Weights of a small GPT-style language model, trained from scratch on English Wikipedia.
Size: 10 layers, width 96, 3 heads of 32, MLP 256 GeGLU, vocabulary 2048, 1.31M parameters.
Architecture: RMSNorm before and after each block, tied embeddings.
Training: a variant of Adam for these matrices, 138M tokens, 4206 steps.
Each number is 128 + 32 x the weight over its row's rms, rounded and kept within 0 to 255. Layers, rows and columns count from 0. The size above them is the row's rms in percent of the matrix's.

# layer 2 MLP up, 256x96, rms 0.0825, rows 228-238, columns 0-95
size [ 99  98  99  89 113  93  97  89 109 104 106]
[[ 79 105 184  91 136 102  83 173 122  83  50  84  84 143 123 115 154 166 110 122 110 148 159  61 108 111 133 115 156  82 106 128 131 109 189 137 131 101 108 109 180 160 151 113  95 103 148 148 170 103 114 121  94  76 179 145 102 108 149 164 109 156 147 144  57 121 112 122 120 101 111 131  66 160  98 119  83 108 131  89 133 148  58 155  62 157 158 147 177 132 150  84 132 128 147 112]
 [166 106 113 102 161 129 165 119 129  55  83 175 140 171 178 128 120 178 113 133 123 129 137 198 162  96 132 119  71  65  77 132 181 100 112 111 164 114  75 154 106  86 121 106 201  71 115 184 135 158 136 104 124 160 170 124 175 121 170  92 140 103 104 136 176 169 176  94 103 115 122  99  79 109  96 107 117 142 150 144 133 121 165 141 107 114 140 127  83 107 173 100 165 129 106 140]
 [184  95 161 123  48 149 150 162  76 117 129 180 101 124 117 149 130 150 112 122 146 122 138 183 117  95 110 154 131 135  91 145 160  87 154 123 163 166  82  94 103  80 164 111 172 112 104 167 131 106  98 142  77 135 138  80 184  80  90 140 104 158 160  88 110 165 122 154 107 160 126 137 207 180 167 154 112  93 112 151 159 134 133 164 109 132 145 166 131 114 142  95 119  94  43 173]
 [136  95  26  82 117 131 199 159 141 141 160 140  95 115 122 118 143 120 125 151 182 136 124  89 113 137 108 111  92  95 167 182 166 141  90 119 121 113  48 174 212 123 105 108  88 150 161 118 151 114 176 176 153  97 103 100 116  88 177 120 166 164 118 143 133 112 127  98 147 150 145 118 154 131  99 164  80 118 118 110 160  99 100  67 135  87  98 113 103 143 131 189 143 152 155 125]
 [180 162 166 161 129 160 112  92 116 179 143 111 113 142 129 138 133 138  94 162  81 203 144 163  84 127  99 145 137 143 130 147 148 186  84 150 165 128 149 163 112  50 123 162 120 178 169 111 119 133 129  93 121 172 150  91 140 103 150 165 137 157 113 106  91 171 146 181 143  90 121 154 159 149 115  38  85 180 124 133 188 133 179 147  90  79  75 120 145 113  95 101 143 111 118 122]
 [163 103 163 150 120 122 138 119 148  82  94 145  74 180 111 117 146 116 173 165  86 187 127 118  98  99 143 103 103 134 153  78 179 172 117  51 176 140 122 128 118 163 112 131 107 126  93 140 136 118 116 152 157 115 114  99 151 141 135 102 170 190 105 183  70  76 156 128 100  88 138 186 111 170 102 155 141 140  79  95 161 157  78 152 164 176 170 148 124 182 141 110 106  73  91 132]
 [124 118 178 137  83 124 118 116 153 109 180 155 147 142 101 173 113 126 107  73 158  59  98 181  89 132  78 148 130 100 138 180 121  95  85 185  75 129 129 112  97 192 171 115 119 158 113 108 115 161 122 156 101 119 132 147 122 113 158 124 124 111 147 162  94 156 175 116 102 143  71 144 147 127 143 115  23  82 145 151 134  77 163 127 143 160  94 131  48 158 147 127 106 145  93 156]
 [142 137 162 144  86 107 105  89 149  96 198 130 115 170  91 148 144 107 111 110  91 113  61 168  63 118 113 165 131 144 112 173  97 122 159 196 108 128  86  83 189 184  69 201  90 145 119 158 114 143 126 151 104  97  97  63 159 118 114 103 103 142  85 124 142 165 135 118 130 134 114 135  35 114 141  96 107 151 115 103 119 137 175 119 139  86 107 123 127 133 143 123  82 104  88 141]
 [120 162 135 102 149  97 172 135 149 153  87  84 155 137  99 123 104 140 101 139 152 130  81 160 157 161 114 152 171 111 154  61 136 168  71 103 150 131 119 129 173 162 119 102 151  67 151 134  79 137  92 127  52  92 138 179  64 150 110 151  96 128 111 144 103 154 115 134 125 161 201 145  83 135 125 106 129 131 147 143 165  62 108 138 187 132 197 190  78 158  90 140 112 115 120 152]
 [ 27 117 134 159 133 162 136 153  96 115 123 150 149 120  53 116 167 128 103  83 161 164 105 193 154 152 159 163 127  99 150 144 184  89  68 152 143 168 160 151 132 152  62 133 126 120 133  80 136 169 127 157 117  96 135 160 136 125 108 111 124 137 132  75 116 115  52 164 133  93 159 136 119 120 205  98  62 132 103 115 117 113  94 132 175  85 119 166 124 140 119 107 156 167 135  98]
 [178 139  98 105  89 102 122  89  88 114 147 167 148  95 126 177 186 206  81 147  85 197 103 110 117 102  75 108 142 168 170 163 156  99 122 173  89 149 113 121 110 173 127 113 103 138 199 149  96 108 108  83  92 127 168 113 172 134  97  98 159 115 206 150 108 177 118 150 111 125 148 144  98 141 121 120 139 116 142 149 150 118 121 113 138 105  85 157 117 174 139 146  80  71 108  82]]
# layer 2 MLP down (transposed), 256x96, rms 0.0765, rows 228-238, columns 0-95
size [103 103 100  87 111  97  98  90 109 103  95]
[[ 90 149 123 123 107 129 124 168 113 157 173 108 124 142 120  50 137 164  88 174 157  94 159  91 109 112 128  89 134 149 155 103 184 170  98 138 148 124 129 147 143 140 174 134 127 116 186 165 123 114 131 145 150 117 121 106 149 175 156 116  73 113 151  74 107 159 193  75 153  72 122 131 148 185  41 146  87  46 154 169 193 116 108 100 149  94 111  96 115 108 129 149 124 123 153 148]
 [ 87 146 137 115 138  86 161 134 147 133 135 167 112  81 160 167 136 155 104 126 215 108 106 126 195 141 125 122 178 115 107 129  73  89 158 117 164 156 136 113  96 210 127 133 132 146 121 128 138 181 136 120 117 100 143 115 155 101 110  95 133 108 147 132 161  94  93  81 101 144 113  97 100 114 125  77  36 126 107 146 138 119 187 125  72 129 114 146 105 143 101 233 161 137 147 176]
 [128  99 111 148 116  56 155 108 178 169 164  82 145 125 189 119 197 107 162  70 125 123 104  98 144  97 100  81 102 104 115 133 123 106 180 137 113 100 170 134  46 165 116 155 111 123 136  69 150  85 127  90 121 101  92 134 118 134 190 133 138 114 152 109 145 134 118 127  85 115  98 175 109 137  58 115  96 158 134  79 124 138 161  97 178  98  90 150 177 188 128  98 151 139 164 136]
 [107 162 170 138 140 128 103 112 105 139 129 113 151 117 135 142  86 121 178 107 108 173  78 156 180 104 134 136  74 208  51 133 116 109 156 124 149 132 155 120  85 128 138 168 121  89  68  90 106 175 124  88 120 128 145 157  87 141  85 126  88 136 148  95 121 135 143 109  95 173  93  78  72  68 194  79 157 168 121 147  90 159 138 163 145 147 129 187 129 135  71 140 109 103 113  88]
 [ 91 156 160 142 153 213 163 176 125 171 152 160 142  92 163 136 201 147 136 112 139  83  94 139 155 164 191 147 167 161 144 157 171  88 132 161 114 123 145 154 172 125 140 110 109  91  97 132 121 161 143 192  87  88 116 179 108 123 103 132 142 143 155 167 142  56 113 130 116 112  85 121 121 182 149  64 147 137 203 134  93  94 141 140 151 172 102 103  99 141 119 135 123 114 174 116]
 [131  90 135 129 145  96 157 200 124 137 137 156 157 167 127 147  91 165 154 129 140 141 150 126 113  89  96 104  86 162 129 137 109  76 191 117  96 140 107 124 163 107  86 113 123  99 203 122 181  75  94  81 103 168  97 124 139 151 144 103 174 143 147 146 107 120 158 172  87  49 130 118  99 168  48 117 121 175 140 156 166  73 140 160 141 106 142 179 136 137 141 110 161 176 129 183]
 [151 134 188 139 146 161 105 153  86  76 123 149 136 103 111  94 171 148 144 115 115 146 151 153 196  86 148  57 144 173  83 132 137 130 168 122 110 110 158  85 160 104 159 128 135 186 138  96 145 128  83 109 155 101 175 125 158 145 165 149  91 103  36 107 167 141 122  66 114 157 115 168 113 152 178 175 108 161 155 162 103 135 120 119 119  98 189 160 131  81 131 117 152 105  82 171]
 [108 127 123  96 149 141 127 148 115 139  83 139  96 117 121 100 171 145 133 139 181 108 160 112 136 120 136  84  81  81  82  66 173 106 107  55 159 113 138 173  84 115 191  44 156 112 181 164 135 138 130  76 145 153 151 170 110 109 116 170 130 124 174 140 125 115 134 123 132 119 208 121 163 159  93 194 145  96  92 125  91  87  51 113 132  85 117 120 117 120 114 136 139 137 148 168]
 [146 169  84  98 170 148 173 115 122  95 155 128 156 180 130 145 117 100 179 140  72 101 134 136 133  94 138 131 187 157 162  86 143 134 110 143 169  90 139 139 166  85  97 144 126  98 111 137 163 156 119 130 105 102 143 152  87 124  84 142  38 120  98 128 141 192 141 120 149 123 166 171 145 172 105  94 169 112 160 100 126 160  89 202 109  94 125 144  62 190  73 173 113 145  96 113]
 [ 80  93 140 144 151 175 184 147 131  83 132 130 132 134 135 118 163 138  83 134 149 162 143 112 171 111 103 173 140  85 195 123 158 134 104  62  65 163 184 130 155 182 144 118 169 126  96 167 156 179 147 140 168 134 159 163 133 120 119 125 160 169 104 149  99 122 138 145 174 168 174 150  54  57 179 122 156 101 109  87  98 102 121 125 146 100  90 151 137  70 137 119 119 160  98 142]
 [115 105 156 154 152 188  82 113 167  95 107 166 151 137 123 157 164 117  97 107 100 129  90 179  84 177 175 148 145 127  89 140 125 150  97  62 133 120 172 141 151 113 101 146 162 174 111  81  82 102  77 137 177 158 173  83 181  52  98 108 135 174 146 133 103 143 129  76 163 131 132 134 168 175 162 135 158 183 110 107 190  81 145 150 132 109 102 125 119 115 134 113 109 132 114 182]]
# layer 2 MLP gate, 256x96, rms 0.0836, rows 229-239, columns 0-95
size [ 97 101  93 110  87  96  88 105 101 104 103]
[[138 162 121 135 120 170  81 151 113 121 113 144 114 133 141 144 205  59 125 188  99  65 155 115 158  80 110 103 193 135 164 132 101 123  96  48 129 130 135 145 108 109 117  93 125 106 157 160 174 131 114 179 110  88 105 156 155 114 163 119 106 173 149 126 122 106 205 147 156 158 124 172 156 127  78 167 104  87 158 150 129 147  93 164 213 145 135 139 141 132 160 143  92  87  97 115]
 [104 136  71 192 136 117 139 140 152 116 118 131 131 117  94  63 122  73 110 163 102 129 128  65 123 103 150 144 166  78 107 119 135 112 143  87  89 106 130 177 122 157 132 102 182 121 123 123 154 106 138 155 100 114 108 164 119 146 179 184 176  90 194  63 177 108  95 100 170 149 113 122 151 122  84 153  70 188 158 112  89  84 115 141 149 143  83 157 168 141  96 158 154 176 151 159]
 [109 114 131 193 212 110 167  95 155  90 146 126 120 188 143  96 131 185  99 150 179 157 155  84 112 132  37 100 138  88 120 146 135 121 158 144  98 104 137 154 116 178 118 147 132 134 130 115  97 149 148 107 118  46 129 105  73  59 142 131 110 138 127 140 156 101  84 155 120 184 140 154 159 119 137 138  70 191 109 137 141 122 107 128 154 112 155 163 151 122  58 114 138 137 166  93]
 [107 163 121 114 110 149 176  66 119 120 154 163 134  90 167 130  93 125 136 157 118 178 158  91 141  85 105  31  99  97 132  79 127 125 111 172 146 128 193 137 169  53 138 115 159 168 154 127 110 122 196 135 139 134 111 159  97 129 120 154 159 133 109 111 177  76 120 134 119 123 164  81 143 104  76 124 110 190  82  96 110 155 149 176 141 140 147 132 182  74 135  85 140 137 116 166]
 [138  58 109 133 161 108 111 116  75  99 103 170 142 129 154 169  84 141 120 140 170  69  93 126  92  80  87 135 109 158 186 135 111 117 162  76  76 157 124 108 140 119 137  70 115 112 135 128 126 112 134 120 117 172 128 114 185 143 110  99 167 148 118 139 107  85  85 177 180  92  90 110  86 160  73  90 134  94 164 137 173  92 115 146 167 151 104 201 126  94 185 163 133 116  84 116]
 [127 159 101  55 138 102 108 137 173 144 183 103 135 173 128 174 177  95 112 112 128  90 100 157 119 147 198 132 144  36 158 133 115 107 128 142 123 169 143 154 127 163  95 140  89  93 158 124 124 110 150 170  58 157 106 100 154 151 130 125 137 155 153 169 132 106 176 193 100 104 151 117 105 110 115  82 108  34 126 120 140 121 121 133 182  84  91 119  98 148 123 137 134 154 185  94]
 [113 146 139 148 131 130 106 104 118  69 107 162  96  92 136 120  97 138  87 105 159 103 152 123 128 117 194 145 167 162 133 155 154 129  95 112  73  99 151 111 145 114 191 100 119 121 157 185 112 130 128 111  96 109 204 152 121 166 151 158 158 119 154 156 113 154 124 118 202 117 103 119 170 115 190  52 129 101 233 145 132 120  96  80  96 134  78 165 107 156 123 135 134 106 161  73]
 [ 89 161  68 195 103 147  64 140  80 184 111 112 129 112 116 127 141 132 157 110 165 102 107 134  83 113 134 114 168  98 225  77 149 135  91 177 135 104 147 156 125  89  99 175  80 141 115 155 129 146 127  70 118  71 110 140 137 131 140 155 137 135 110 190 173 118 174 132 140 146 172 164 104  93 124 135 176 151 153  90  70 182 114 161 128  89 137 147 140 111 128 165 119 143 101 159]
 [155 107 127 148 146 127 118  93 178 160  88  83 150 141 140 138 117 110  75  81 157 149 135 152 190 117 169  97 122 126 130 105 120 136 101 140 147 141 110 101  70 132 111 202  60 106 127 174 189  75 153 160 127 143 104  99 123  90 129 114 159 173 168 123  81 111 126 139 185 112 137 115 149 124 128 177 143 132 100  79 184 188 102 158 123  98 110 154 159  51  97 137 116 128 115  50]
 [168 147 130 156 169 119 167  64  63 153  97 116 167 127  95 124 177 127 140 203 106 182 177 124 170  66  94 128 105 163 169 102 123 156 133 186 129 164 117 121  61  97 152 110 108 152 141 132 151  93 149 108 126 162 101 185 157 110 135  95 110 104 148 136 106 117 103 151 154  74 120  94 151 184 141 128 167 131 147 117 153 141 138 186 123 143 104 151 208 101 118 111  92 133 120  70]
 [117 155  89 187  90 108 136 107 119 173 137 137 127 150  96 112 110  67 198 169 100 135 176 103 160 145 125 169 173 150 143 114 115 129 103 156 150  56 146 150 132 112 101  83 157 128 149  65 119 154 181  77 143 191  90 146 107 123 129  73 132 140 160 138 174 118 134 136 132 139 148 130 179 105 187 203 152 108 145 119 137  89 108 153 110  95 171 100 144 127 105 164 192 163  93 104]]